{
  "d_model": 96,
  "vocab_size": 8192,
  "norm_place": "pre",
  "norm_eps": 1e-06,
  "qk_norm": false,
  "bias": "none",
  "parallel_block": false,
  "init_std_down": 0.0,
  "lr_mult_qkv": 0.7,
  "beta1": 0.95,
  "beta2": 0.95,
  "warmup_steps": 200,
  "batch_tokens": 32768,
  "train_tokens": 126700000,
  "dataset": "wikipedia_en"
}
Each number is 128 + 32 x the weight over the matrix's rms, rounded and kept within 0 to 255. Layers, rows and columns count from 0.

# layer 8 MLP gate, 256x96, rms 0.173, rows 89-112, columns 0-95
[[141 170 148 118  90 184 112 157 139 119  94 114 120 134 113 148 132  79 112  84 119 100 137 112 145 155 117  68 111  93 116 184 132  80 111 114 151 126 126  64 182  65 177 168 184  87 125 150 100 146 106 145  46 135  90 132 116 105 155  99 113 132  91 113 143 110 160 123 133  88  78  48 105 130 161 142 152 215 152 122 137  85 115 144  94 149 153 121 168 130 122 120  94 180 186 153]
 [137  90 115 123  89 115 130 170 177 156  97  85  71 148 147 173 175 119 122 123 142  44  93 160 129 130  81 144 150 113 126 114 157 121 126 108 161 111 111 166 131 172 129 147 131 133 178 136 125 113 103 135  64  79 188 119 109  89 118  94 130  36 117 146 173 133  81 108 154 176  88 115  63 139 112 129 119 139 145  87 117 162  58 173 101 136 154 204 119 158 103 119 104 135 157 129]
 [154 120 166 101 150 154 114 155 111 106  63 145 134  85 166 102 129 115 151 111 159 114 143 134 180 133 115 146 103 115 170 148 147 161 139 122 179 184 158 153 174  87  83 127 145 176 118 189  99 109 136  80 123 145 144 130 150 115 141 141 134  93 206 137 165 148 134 137 102 166  88  94 107 146  96 117 114 163 122 105 108 186  72 149  83 194 106 114  97 119  90 110  88  53 130 178]
 [101 131 167 123 109 162 145 129 142 145 105 150 138 128 101 116 146  97 151 110 138 113 128 147 121 146 126 168 181 131 114 124 114 192 109 154 176 153 121  54 155 104 101 107 117  90 144 106 131 128  91 107  94 116 163 135 136 168 120 226 130 170 129 127  86 142 100 139 119 159 165  54 151 131 214 148 140 123 103 183 134  90 129 158 126 131 125 156 104  88 163 128  70 151 122 166]
 [ 92 131 152 165 123 109  74 116 129 172 131 169 137  80 165 173 112 125 103  97  97 175 156  91 118 154 130  93 100  76 102 193 189 149 142 144 143  92 101 119 127 134 128  94 134 151 126 163 127 159 128 134 145  88 110  92 189 120  89 102  93  27 124 147 119 114 134 102 125 141 178 197 154 131 158 101 167 192 111 179 115 103 178  92  74 144 187  96  99 166 133 127 120 101  61 173]
 [126 122 127 150  85 132 152  97 144  68 137 172  46  84 114 125 126  79 126 157 121 134 132 165 119 131 118  62 115 109 131 189 170 168  96 125 188 158 136 118 116 115 136  81 159 142 127 146 145 122  82 134  97  99 143 104 129  58 168 116 140 115 146 120 201  99 138 138 135 133 137  94 170 132 147 133  97 217 126 147  81 169 133 106  78  88 109  88  60 168 171 180 119 118  87 149]
 [109 128 155 105 153 126  97 111 131  54 130 117 179  97 167  86  28  82 106 170 147  65 200  97  87 165 187 131 158 133 156 152  94 115 149 146 153 142 144 104 157  76 116 163  93 215 135  96 167 191 169 149 206 105 126 161 110  99 130  90 180 146 155 172 138  36  91 169 136 103 105 121 121  99 127 116 143 178 177  90  75 118 160 129 108 151  99 108 156 180 126 100 122 107 170  97]
 [103 145 159 107 159 115 156  34 134 200 144 149 109 123 117 139 103  95 191 132 127 101 173 120 152 135  59 123 145 187 152 143  99 109 193 117 131  90 140 109 137 139 117 180  84  85 168  78 186 133 101  55  52 130 132 109 174 137 107 143  25 125 106 114  96 132 119 169 168 130 160  42 169 112 188 144 167 195 153  57 142  91 151 159 149 105 118 122 108 141  98 203 130 124 146 188]
 [146  94 183 122 141 107 116 164 128 126 121 104 228  58 118 113 162  74 145 186 111 163 140 152 124 121 102 126 105  93 148 113 120 127 122 123  98 122 173 135 179 110 148 161 136 152  71 100 137 173 141 103 101 177 155 149 192 132  84 126 118 172  62  99 137 152 189 106 152 129  49 131 121  94 145 168  72 149 134 195  94  95 100 107 121 142 110 126 200 135 150 131 106 102 169 161]
 [ 94 151 114 137 167 147  88  98 160 160  48 112 153 157 108 159  92  82 118 194 159 114 180 147 141  50  99 109 119 181 119  95 176 128 106 110 151 155 141 134  98 203  79 159 159 149 109 135 127  79 151 148  93 103 120 108 152  99 164  81 140  85 136 118 174 137  78 115 112 136 171 151 105 127 133 128 146 180 123 126 162 145 127 109 181 113 112 113 119 154 163  85  82  65 106 116]
 [ 90 148  77 148 109 145  70 116  81  83 157  93  94 168 132 119 161  85 104  80  95 116 112 150  96 134 133 102 162 164 103 158  91 138 166 134 214  97 146 120 143 147 105 125  88 123 136 121 139  98  97  97  91 182 153 100 109 154 154 105 123 133  94 162 126 101 195 115 126 150  89 131 125 127 118 133 122 114 190 164 129 139 110 209 130  99 133 119 120  91 138 139  81  83 139  99]
 [167 133 171 139 117 164 142 116 111 132 145 117 152 159  75 129 109 112 148 158 154 139 177 182 138 126 122 110 165  87  93 178 125 117 136 122 165 135 145 125  85  97 200  96 124 153  50 104  78 161  89 103 126 160 112 141 109  84 151 122 121 123 188 165 155  80 156 150 119 144 142 128 135 142 142  67 111  94 151 151  91 205 136 115 126 193 112 149 122 161  98 155 166 111 152  92]
 [149 136 115 161 137 146  95 135 145 117 106  71 133 118 130  89  81 104  88  95 102 115 164 108  92 177 141 103 163  98 102 189 129 118  98 106 169 148 176 132 124 161 208 143 174 105 161 100 110  13 131 171 111 145 149 111 112 120 126  33 144 117 140 107 150 106 114 180 124 110  61 139 135 187 181 119 168 147  86 134 158  78 141 116 127 145 146 232 115 127 123 170 110 100  80 111]
 [ 87  95 137 166 155 104  79  77 125 110 118  47 154 151  98  84 142  96 145 191 130 126 122 126 159 141 134 167 124 173 112 113 148 162 153 120 160 127  82 147  55 139 140 137  94 114  87  92 116  74  83  89 147 119 160 167  81  88 137 111  71 107 119  95 188 170 100 157 107  93 127 110 161 110 118  52 121 183 106 119 116 127 168 133 119 121 110 107 140 119 157 108 133  87  86  82]
 [188 115 140 169 130 172 110 102 101 137 104  91 129 107 172 149 132  71 109 120 102 142 121  92 138 131 190 122 132 127 136 109 121 155 185 124 135  69 106 100  80 212 120 103 122  99 115 163 191 154  84 166  86  95 180 162 153  94 143 142 163 120  98  79 188 170 137 103 131 164  91 178 120 123 139 144 149  91 152  97  83  92 172 111 127 108  93 172 171 132 186 154 153 166  93 138]
 [149 157 112 146 177 125 126 122 113 107  74  75 172 124 138 111 170 114 146 170 152 101 121 100 107 147 167 167 112 114  75 151 131 123 128 147 164 102 138 162  71 100 120 164 139 159  73 115 106 132  91 111 140 174  96 128 175 176  68 135  85  87 162  91 165  98  50 168 128  56 100 115 175 119 118 126 176 163 162 116  65 138 163 112 137 143  91 110 150 122 133 111 154 129 147 149]
 [128 124 113 113 106 164 134 163  56 109 152 131 118 129 153 133 118 181 105 141 129 135 145 138  57 126 135 112 115 173 109 158 131 151 119 168 195 101 116  88 189 134  78 147 125 133 107 170 118 121  93 129 117 146 178 140 183 145 191 173  88  99  63 136  74 110 172  94  95 103  98 152 109 137 115 164 127  84 166 141  92 125 136 143 150  60 144 163  96 156  78 101 162  94 110 157]
 [144 156 105 142 150 157 130  96 157 157 149 153 124 112  89 167 105 128  67 115 140 147 140 140 154 132 144 120 128 106 107  65 114  98 125 140 202 119  96 129  74 177  97 125  76 200 177 138  93 169 134 160 135  57  70 166 164 137  74 147 117 112 169 137 116 117 124 124 185 121  90 171 165 178 176 152  94 186 138 104 121 127 114 122  80 112 113 133 154 119 117 131 142 110 138 158]
 [150 122  97  82 138  89 151 152 131 111  80 120 120  86  78 184 115 138 106 170  91 139 123 142 135 166 141 134 133 111 107  78 134 104 113 182 140  90  80 153 152 144 115 124 138 139 111 159 162 116 108 116 167  98  80 128 150 166 128 118 118 140 130 205 160 107 150 152 193 112 158 123  74 101 108 120 149  94 171 124 109 192 136 145 167 118 135  85 180 116 125 167 103 150 108  59]
 [102  72 117 192 106 156 111 152 140 130 143 107 102 132 118 146 222 105 113 147 180 168 134 130 114 126 147 109 148 121 117 174 157  83 128 110 174  93 133 162 103 167 158  93  95 110 110 135 134 128  24 138 166 121 120 119 161 171 125 133 146 155 135 116  70 122 193 109  83 137 154 138 152 106 151 106  97 126 112 211  81 133 138 182  72 195 122 106 127 153 133  99  90 118 134 105]
 [117 185 102 169 131 169  45 142 123 185  95 163 106 122 108 119 121  78 162 130 108 156 142 114 139 133 151  93 139 224 130  92 144 116 134 151 156 126 128  52 155 151  83 139 134 114 138  93 168 165 126  81 181 107 146 106 130  95 110  91 165 154 151  82 145 122 129 184 122 198 143 106 133 101 135  83 146 127 131 136  57 163 138 114 129 192 159  95 103 173 134 143  93  79 185 115]
 [ 84 146 104 141 111 146 103 120 138 113 154 137 138  98 129 126 137  90 113 197 127 129 191 113  72 165 133  92 113 156 116 139 176  72 150 117 158  92  87 119 171 158 134 169  84 165 129 205 126 172 146 115 179  79 127 173 102 148 167 156 120 167 137 115 166 127 117 177 165 111 125 159 104  94 127  98 115 118 151 115 107 168 119  77 103 106  76  72 181 135 128 112 106 159 169 165]
 [206 168 213 141 140 143 145 153  78 191 135 119 186 153  72 131  84 117 139 143  73 137 118 145 139 173 143 177 158 119 124  68  84 115 130 148 145  94 136  76 212 119  97  87 157 110  88 152 172 157 137  84 169 109 158  98 108 126 131 109 150 104 162 194 130 129 201 107 115 152  73 218 113 169 112 119 152  57 121 169 141  89 178 156  80 157 146  96 109 134 110 156 152 149 179 213]
 [106 115 178 128 124 128  96 111 123 131 125 126 177 123 131  82 114 141  97 171 120 166 148 132 120 124 103 133 105 109 197 103 120 112 148 162 123 121 115  95 134 143  92  89  63 141 118 153 187 101 136 124 119 152 152 122 110 228 123 134  95 154 156 131 167 141 164 153 163 145  86 108 164  95  64 135 142 158 126 115  73  67 111 132 129 138 127 126 134  78 137 128  81 161 162 149]]
# layer 8 MLP up, 256x96, rms 0.164, rows 89-112, columns 0-95
[[153 158 108 174 117 108 157 126 119 141  81 135 108 108 132 186  99 152 105 104 166 108 122 103 126 103 131 129 128  97 147 122 125  92 130 106  90 208 132  82 125 175  94 122 199  93  90 125 127 133 146 124 121 104 150  61 127 147 203 126 124 136 144 106 147  70 130 133 145 113 122 123  81 132 118 184  89 140 133  75 111 185  69 197 166 142 114 150  84 111 165 130 136  88 137 133]
 [134 155  96 188 144  80 136  97 119 101 152 155 105 102 126 113 113  78 123 154  79 120 155 125 137 146 163  97 148 148  92  98 124  79 106 102 119 155 101 130 137 157 168 140 152 112  97  87 139 199 145 179 108  72 192  77  96 171  88  86 147  79 131 149  87 137 136 198 113 129 111 146  76 157  99 138 180 187 156 118 107 171 129 166 114 112 153 145 110 195 105  78 135 124  83 136]
 [146 161  93 176 111  91 177 119 163  92  86 103 164 152 181 167 112  96 159 123  79 174  73  87 124 127 116  85 138 106 115  99 152 142 143 143 126 106 129 103 146 108 135 130 169 125 146 108 116 131 131  87 127 156  55 112 142 117 140 154 125 125 151  78 123 185  71 146 135 139 139 119 167 157 146 168 111 185 148  62 115 110 154 158 118 120 150 152 114 115 173  92 143 103 117 135]
 [163 141 141 139  92  94 164 143 138 129 125 236 178 117 135  68 132 103 127 134 150 118 129 154 146 174  80 112 108 106  97 102 156 136  51 133  94  73 108 165 145  90 146 205 118 147 120 124 171 115 110  63 115 152 153 190 114  93 142 154 170 162 105 159 109  88 114 140 114 144 144 108 172  91 140 143 158 107 149 177 147 106 147 171 137  66 178 123 133 119 106 129 164 106  89 111]
 [176  92 202 143  94 123 151 151 137 141 101 167 139 175 151 118 194 117 166 133 165 164 112 139 138 155 125 114 157 125 133 195 156  88 148  38 143  61 121 117 143 108 166 186  98 114  97 140 136  80  74 127  91 127  91 149 154 101  60 148 133 124 123 195 100 140 113 132  93 126 146 129 147  74 175 123 183  95 138 168  91 126  45 161 150 167 117 130  89  45 164 109  64 156 163 102]
 [102 115 110  95 151 123 170  33 176  94 122 127 101 160 137  99 100 134 139 163 177 106 155 141 138 194 221  77  79  64 114 158 136  89 156 164 111 162 123 115  95 123 136 159 118 134 107  94 124  92 135 125 180 143 148 182 154 126 117 164 112 163 130 129 140 160 202 103 158 137 137 139 195 122 145 160 120 145 133 102 126  85 105 112 135 131  82 162 159 211 124 163 116 198 141 115]
 [159 152 165 140 118 164  83  96 156 108 130 129 148 133  71 129  87 144  91 119 159 106 105 110 104 180 145 147  90 141 116  66 107 148 121 171 118 122 183 116  82  66 130 162  87 198 151  28 140 113 149  60 149 117 132 125  80 139  72  89 146 123 106 114 121  87 145 189 166 100 123  86 116 100  79 150 149 159 102 139 149 109 169 139 141 161 145 141 105 173  63 100  94 101  70 137]
 [150 114 133  37 151 159 125 165 154 148 177 122 155 156 151 131 128 187 122 100 129  49 159 136 160 162 149 136 118  82 107 103 140 131 134 105 205 163 121 137 204  68 196 103 135 171 166 157 112 143 113 163 157  93 155 143 116 117 141 147 118 126 139  99 111 149 121 141 101 112 132 164 106 126 150  99 125 168 172  69 154  93 141 147  98 140 162 114 173 146 112  86  73  85 137  70]
 [173 104 130 105  75 163 159  78 129  92 123 145 195  59 116 105 138 175 138 112 140  96 130 108 133  68 125 115 141 128  83 131 115 107 117 136 102 171 148 137 118 127 122 199  78 176 180 107  50 144 157 105 182 175 130 187  91 182 109  58 222 128 140 139 165  93 143 144 110 135 140  82 137 118 194 133 131  63 137 148  88 123 140 139 137 113 196 135  96  92  99 193  97 134 134 137]
 [ 97 105 157 122 110 101 149 127  58 154 163 147 137 153 118 167 144 134 137  99  76 130 168  89 145  49 164 141 121  62 151  70 114 122  95 105  73 140 101 173 152 116 120 105 129 118 155 130 119 183 109  82 154 122 171 143 165 157 158  89 136 121 142 120 132 164 119 126 123 145 112 140 137  78 170 143 127 114 152 143 154  92  50 144 105  98 191 114 121 162 158 122 163  86 149 139]
 [100 122  54 103  95 127 141 113 115 162 122 108  76  79 114 119 160 184  98 142 107 131 125 133 111 125 128  52 117 136 116 113 193 127 167 110 124 112 163 116 123 153 113 118 123 120 158  89 165  20 140  52 137  97 182 182 170  75 137 112 132 113 134 130  69  83 125 139 156 106  84 126  88 126  62 102 146 175 163 181 120 142 118 101  61 127 107 213 117 106 152  76 100 153  90 175]
 [108 138 135 100  82 148 145 106  94 156 131 135 111  74 147 180 130 125  94  45  85 152 125 189 137 156 125 141 141 101 117 149  92 147 173 122 101 114 126 160 119 127 103 118 157 128  88 105 133 111 136 127  87 173 133 170 107  94  54 174  88 119  66 128 111 138 175 158  87 165 133 153 117  93 185 130  60 126 131 151 201 126 119 131 178 166 126 113 129  99  86 143  58 179 139  68]
 [ 93 130 157 136  38 113 151 162 105 130  82 105 163  85 124 135 150 121 154 101 109 181 124 136 164  95  76 145 101 113 129  67 162 172 127 106 147 116 139  42 104  73 155 143 172 115  88 115 134  82 149 131 124 130 107 137 115 107 117 172  83 152 122 144  92 116 115 108 114  97 148 113  82 155 116 138 193 127  81 127  61 166 138 101 177 143 145 183 131 153 148  89 169 171 125 168]
 [153  98 155 100 149 169 112 162 146 104 126 105 177  87 139 117 156 169  84  93 114 119 149  85 163 149  87 143 118 151 147  54 159  72 153 164 130 157 108  80 154 186 148 130 106 120 117 165 142 105  98 182 117  69 131  60 141 169 172 136 114  88  37 160 117 112 138 133 112 137 152 131 149 136  82 167  90 159  97  92 196 133 127 114 149 136 125 208 154  88 170 106 129 105  95 131]
 [ 95 102 113  92  91  52 179 133 133 101 118 160 167 101  97  95 130 152 164 143 157 159  85 116 119 130 155 109 115  95 130 181 149  69 100 146  98 111 164 144 109 132 113 145  80 150  83 102  84 111 144  85 163 157 133 146 135 160 185 168 137 128 122 121   0  76 152 145 146 169 163 145  76 163 186 105 133 130 139 141 148 119 137 103 137 119 203 100 177 116 110 156 130 103 150 161]
 [152 102 184 153  84 153 157 102 103 127 156 130 149 136  90  90 134 116 162 102  93 178 137 134  69 137  90 155 160 149 104 147 118  71 125  67 139  88 122 154 140 104 131 159 109 146 150 126 126  91 110 137 102 128 177 137 105  69  91 125 184 158  95 125  78 103  98 121 117  76 153 139 150 108 106 132 117 110 128 138 118 137 143 119 124 158 131 177 166 116 125 150 144  78  92 115]
 [120 113 107 169 181  70 186 103 141 165 163 156 120 102  78 167 129 103  87  63 118 131 127 203  94 133  99 116 156 176 115 140 126 148 132  77 133 185 141 110 125 133 158 140 133 111 164 143 140  85 155 106 133  86 157 147 134 160 114  97 136 177 180 131 151 120 139 121 101 142 136 120 145 118 150 203 177 133  95 136 114 160 174  54 148 153  44 100 129  87 109  97  91 105 189 173]
 [103 152 144 108 178 165  91  91 135 128 116 142 113  60  88 160 125 128 124  57 154 129 117 136 146 156 143 137 134  75  86 150 119  95 145 128 140 109  94 100  89 106 123  93 107 113 142 156 142 177 157 132 154  83 140 145 159 104 150  89 126  11 123  96  93  58  96 125 153 167 123 154 109 186 107 149 112 185 113 101 154 105  92 124 151 136 104 113 159 182 170 155 141  48 164 133]
 [123 153  87 119 149 115 117 120 168 121 121 142 115 122  84  84 154 147 127 161 161 144 119 115 100 166 101 188 145 179  74  88 183 128 130 123 147 143 115 160 154 138 139 128 149 109 106 198  98 119 114 163 124 137 100 146 108 146 141 177 141  94 153 140 125 124 160 117 114 104 107 141 122 107  84  77 166  63 212 109  57 143 217 121 107  76 136 158 108 125 113  77 104  98 185  91]
 [ 88 110 134 113 130 104 195 161  79 137  90 142 126  88 162 140 148 132  61 130 116 136 135 101 101 177 194  96  88 101 175  87 118  56 162 132 109  94 124  92  92 156 125 157  89  72 134  80 186 145 172 112 182 106 104 219 156 204 103 129 125  92 164 134 158 122 148 154 100 157 159 187 137 176 161 158 161 165 141 142 131 116  84 183 175 132 111 138 120 158 174 163 136 124 173 164]
 [131 123 102 119 147 163  84 126 121  22 131 110 186 123  95 126 119 156 148 143 100 121 124 187 165 201  50 131  98 133 159 139 141 107 156  45 171 119  95  79 171 131 120 149 110 125 142  79 106 141 143 141 121 134 129 134 127 167  87 126 186 115  87 121 134 153 138 139 163 127 111  87 137  97 176 126  80 177 104 178 189 126 152 108  94 138 120 133 130 106 102 143  96 121 159 122]
 [128 106 164 177 166 140  94 151 121 128 188 107  67  89 169 104 114 148  95 109  76 163 111 101 100 121 114  93 123  94 129  93 112 140 150 129 106 105 189 134 130 118 129 145  54  75 192  90 116 120 136 120 162 116  91  97 127 159 125 103 117 132 118 117  75 108  90 108 114 194 115 134 121 142 162 154 174 112 117  97 121 141  91 104 116 118 169 154  43 173 132 129 155 139 113 126]
 [149 148 128 140 184 152 184  83 104 230 110 118  88 169  94 139 128 140  53  85 144 142 138 128 112 172  82 165 121 126  77 150 169  69 124 103 129 120 118 133 136 113 150 123  99 111 107  78 141  64 178  70 170  67  78 194 124 119 149 142 135  84 101  71 141 119  97 168 131 139 155 187  91 115  76 127 101  93 113 156 127 126 178 166 109 133 111 138 138 155  82  70  91 143 130 137]
 [123 147 107 117 156  95 118 188 156 182 154 152 141 133  75 124  80 108  48 127  65 151  96  62 124 161 117 117 132 101  94 115 173  75  78 161 157 153 115 159 136 116 143  92 127  97 124 100  97 145 139  64 136 119 167 163 142 116 130 181 172 143 145 162  97  34 143 137 165 136 186 132 111 101 166 161 140 137 144 113 165  67 139 163  98 112 167 114 135 130 169 173 180 144 159 150]]
# layer 8 MLP down (transposed), 256x96, rms 0.156, rows 89-112, columns 0-95
[[106 148 170 140 124 124 121 178 135 122  88 103 132 135  72  91 169 127 149 179 142 138 104  94 100 139 105  95 147 105 149 100  82 122 143 127  73 163 146  93 135 156  93 134 174 203 118 138 140 140 188 125  96 124  99 114 172 131 135 183 125 121 152 102 123 193  94 138 135 115 153  96 109  71  86  68 101 106 155 144 181 124 124 102 131 100 124 122 129 117 141 167 150 134 162 170]
 [ 93  97 120 135 117 168 105  80 190 133 132 105 108  98  98  83 130 152 131 134  98 110 160 138  97 149  91 123 135 121 110 190  94 105  88 159 136 162 113 147 107 107 132 111 133 159 109 134 161 161 124 106 105 113  89 206 113  54 139  73 194 157 112 164 141 131  94 152 118 101 123 107 164  64 101 124 114 115 119 146 131 135  93 118  83 125 144 124 134 133 123 167  55  78  90  69]
 [155 165 220  93  91 124 162 167 170 170 131 188 154 141 130 105 112 147 159 160 131 189 159 118 136 117 124 118 157 192 150 145 125 152 139 113 142 124 134 120  60 129 123 149 112 110 121 135  67 126 174 125 127 174 153 150 120 124 102 179 154 138 183 179 114 194 133 160 197 121 128 144 164 148 113  94 120 101 110 116 123 196 104 150 132 109 167 117 147  69 141 106 108 155 100 119]
 [135 179 166  16 161 108 136 148 163 160 136 174  96  96 123 126 142  50  81 139 143  87 143 166  77 117 150 113 133 111 129 108 143 130 185  91  98 132 156 145  86 137 125  98 131 123 119 150 103 135 161  98 133 176 125 100 154  97 163 136 121 106 110 174 106 140 128 141 129  77 176 101 138 128 115 111  96  68 142 130  73 165 124 133 131 110 149 167  86 134 140 147 155 184  94 130]
 [163 179  95 108  79 110 144 153 115 135 105 158 179 152 127 182  74  40 167 183  58  79 155 103 152 110 125 169 129 166 142 160  47 112  97 114  93 169 143 144 162 116 101  93 151 143 118 153 152  93 123 134 139 142  96 171 113  52 152  81 112 142 155  81 117 112 141 104 113 171 190 153  67 161 144 104 103  96 139  99 125 107 165  97 131 123 127 126 148 187  87  88 101 161 152 149]
 [158  98  71  71  90 160  88 110 148  96  93 187 174 123 130 149  93 105 106  50 170 136 153 104 178 112  93 153 146 147 124  93 116  98  71 145 152 155 108 149  83 159 139  96 163 105 120 107 127 121  74 150  92  68 111  89 143 104 113 118 109 163 136 132 136 156 140 217 132 146 227 122 115 142 144 117 109 135 143 127  81 129 183  80 113 108 188  93  97  71 105 157 113 130 122 156]
 [198 158 146 159  77 173 120 115 197  96 111  56 152 173  76 111 152  68  98 168  77 169 117  93 104 151 117 192 118 114  90 106 143 130  68 150 129 136 152 148 119 137 171 181  64 118 122  61  77 128 118  90 135 119 161 154  73  42 137 122  91 154  90 165  95 116 139  86  87 128 191 161  84 138 127 172 144  85 140 136 179  84 150  93 120 163 127 182 144 107 146 107 117 148 137 164]
 [137 115 144   4 123 138 117 102 150 140 148  73 156 118  86  84  85 110 162 123 120 134 119  76 138  88 157 173 122 132  86 148 138 102  97 158 107 145 136 133 141 186 121  96 126 128 111 185 196 103 107 125  87 105 147 143 145 135 107 119 182 132 134 142 155 132  99 125 141  99 107 152 122  65 101 206  70  88 142 105 108  96 117 116 115 124  76  94  83 151 161  86 155 169  68 112]
 [ 96 122 147  78 124 134 106 114 111 113 158 116 190 113 161  54 215  70 118 135 174 178 162 109  88 168 149 151 163 120 164 202  91 133 115 194 106 139 135 131 152 114 125  86  95 143 135 122  53  67 128 113 181 189 137 147 130 185 155 127 134 152 168 119  77 129 133 109 118 100  29 119 141 147  98 106 109 121  81  75 107 134 140 167 118 109 153 126  88 165  82 149 118 117  93  99]
 [142 151  93 153 147 169  88 134  80 100 120 104 174 115 154 151 118 120 143 181 120 143 125 112 138 120 139  85 159 132 156 160 160 145 158 148 164 116 132 148 103  98 102 172 119 165 106 174 112  80 147 156 122 153 165 137 131  94  98  87 146 123 160 156 187 116 121 141 181 130  97 121  57 127  69 113 111 117 153 125 168 167 192 106 142 167 154 135 119 183 153 166 115 165 129 117]
 [122 144 192 125 189 131  77 174  42 106 158  49  65 155 127 169  91  75 115 125 139 158 161 142 107  96 155 165 129 144  59 131 161 139 136 125 118 111 197  66 171 121  81 100 144 148  87 106 141 120 171 132 131 110 139 102 154 160 107 114  98 171  96  94 100 117 113 133 114 133  72  95 105 189 114 135  98  74 122 148  86 194 116 149 144 124 127 116 137 134 125 105 112  90 155  92]
 [140  86 111 159 156 108 138 123 134  78 185  95 117  61 120 154 126  82 109 120 146 168  97 152 138  71 125 123 211 118 107 106  89 133 145 120 153 160 132 172 118  72 166 152 146 113 118 124 179 168  92 132 205 154 150 120 104 133 107  62  97 154 131 127 176 140 136 133 166 176  82 141 104 101 129 118  97 113 151 153 113 140 163 116 133 130 131 136 124 133 172 188 137 156 107 108]
 [108 163 148  89 172 171 132 123 150 124 131 199 106 142 163 100 115 157 147 137 138 123 146 149 120 107 100  97 156  67 192 106 114 175  82 131 149  96 184 132 163 132 119  90 153  75 172 119 128  87 179 121 130 148 129 134 178 106  81  90 160 102 186 157 187 124 138 104 114 147  92 147 222 145  76  98 114 101 124 157 128 134 109 125 127 126 112 112 116 114 134 103 141 140 160 104]
 [145  76 181 148 127 156 108 179 103 189 110  59 136  78 169 108 120 155  97 111 100 112 104 139 148 109 133  95 151 158 156 137 123 168 134 115 113 174 138 145 155  69  96 133 127 164 165 174 127 104 139 101 132 154 149 144 146 116 159 124  59 121  41  98 143 123 122 119  93 166 216 122 124 158  42  99 118 126 109 126 159 112 178 111 164 149 188 145 115 163 118 125 101 133 102  88]
 [145  56  57 126 164 154 155 117 105 148 129 178 207 142 156  97 105  97  85  97 148 149 160 119 153 153 126 153 154  68 121 194 125 107 124 185 145 143  94 127 146 156 177 120 188 115 124 104 153 111 150  94 120 171 143 126 114  83  87 151 132 107 105 145 144 170 113 130 135  86 105 179 137 101 157 111 168 122 179 134 128 137  86  62 134 141 186 131 108 146  90 154 200 145 130 152]
 [206 126 173 116 103 112 122 104 138 120 135 138  91 139 144 137 116 171 132 125  57 142 140 118 138 146 141 111 108  62 156 117 147 148 132 134 126 160 167 154 128  78 121 131 154 177 132 163 160 127 160 106 140  84 110 107 124 103  98 151 180 127 154 111 195 100 101  90 124 136 119 152  46 113 128  93 118 184 157 203 133 134 147 123 149 101 124 135 156 138  89 145 111 171 155 125]
 [131 115 198 106 139 161 127 114 146  69 109  23 107 112 168 124 197 109 154 142 121 138 121  97  78 153 131 210 139 157 141 109  90 117 122 122 213 194 105 112 110  98 120  80 172 145 116 132 143 167 166 169 117 140 160 108  69 104 154 109 145  79 120 114 128  86 125  81 154 176 144  89 128 152 104 157 138 158 128  96 109 114  96 121 122 157 152 120 113 133 156 195 124 136 118 130]
 [137 175 165 139 119 112 131 159 173 142 181 164 121  83  94 160 138  83 129 163  93 116 186 120 133 108  74 133 107 115 124  58 163 139 125 122 129 125 158 194 209  97  79  64 132 137 121 126 149  76 155 113 165 158 151 101 126 155 135 127 115  90 138 161 111 176  78 173 154 137 123 120  87 106  94 114 170 117 141 106 119 134 103 120 141 123 144  79 104 119 157 121  95 146 106  63]
 [114 137  92 168 133 139 118 163  92  84 107 156 136 136  97 109 122  92 130 117 144 135 129  79 135  92 118 128 103 190 136 129 227 141 142 160 149 149 187 113 144 122 132  89  90  97 160 119  93 157 160 106 151 167 115 123 133 104 101  83 126 128 131 138  93 135  99 164 125 140 140 202 147 104 121  57 119 180 119 115 146 116 119 165  55 118 151 151 104 215 120  83 176  88 124 158]
 [136 135 189  90 203 159  97 135 151  87 139 146 110 176 163 168 126 113 187 127 108 120 144 104 164 111  97 102 137 145 137 202  93 168  53 165 164 174 159 130  73  83 125 126 120 127 113 148 162 110 158 170 110 123  96  84 138  92 164  45 171 151 135 179 152 143 144 167 177 122 168 147 116 127  93 143 161  93 127 136 140 158 167  75 113 165 155 113 190  85 137  86 154 106 118 165]
 [124  96  94 102  62 135 154 168 134 148 113  90 136 106 101 165 141 217 114 122 113 159 134 109 132  94 141 106 154 153 126 115 155 125 104 156 157 141 158 121 122 158 117  93 162 165  98 121 139 115  66 142 186 122 100 143 142 224 152 152  84 165 104 166 194 130 135 171 110 121  32 154 104  75 127 111 127 101 173  86 119 116 140  92 108 135 149 139 168 133 144 112 149 145 145 200]
 [171 154  90 110 176  96 148 112 129 104 137 124 128 114 121  76 133 124 107 146 143  93 128 136 203 165 137 147 116 112  72 183  98 117  91 117  93 205  65 105 116 123 112 168 148 133  96 141  99 128 105 168 111 108 157 163 120  88 102 141 144 140  61 113  54 133 102  83 153 126 117 112  65 151 125 141 131 141 114 128 116 156 162 117 119 112 138 132  86 132 118 150 134 109 171 147]
 [138 153 116 134 104 118  89 143 110 120 169 134 138 122 122 184 194 130  78 125  91 154 146 134 131 115 122  87 101 118 200 206 102 115 185 125 152 117 128 142 142 114 163 151 162 131 142 126  86 110  89 124 140 107 187 102 127  67 117 137 192 134 124 178 119 104  89 177  48 122 107  84 222 186 116 172 113 150  99  98  64 127 167  92 152 155 169 139 121 105 106 122 158  89 166 132]
 [137 120  68 142 124 145 135 181 143 125  92 173 152 141  94 127 102 122  40 138 137  85  63 136 164 135 128 185 189 163  26 128 136 116 111 144 100  80 157 106 120 123  92 142 107 122  84 132 151 153  91 105 177 161 131 122 163 134 163 148 105 140 109 140  99  90 160 132 100 132 138 132 168 110 136 165 141 147 147 109 145  64 114 146 158 127 149 190 144 126 153  99 171  91 155  97]]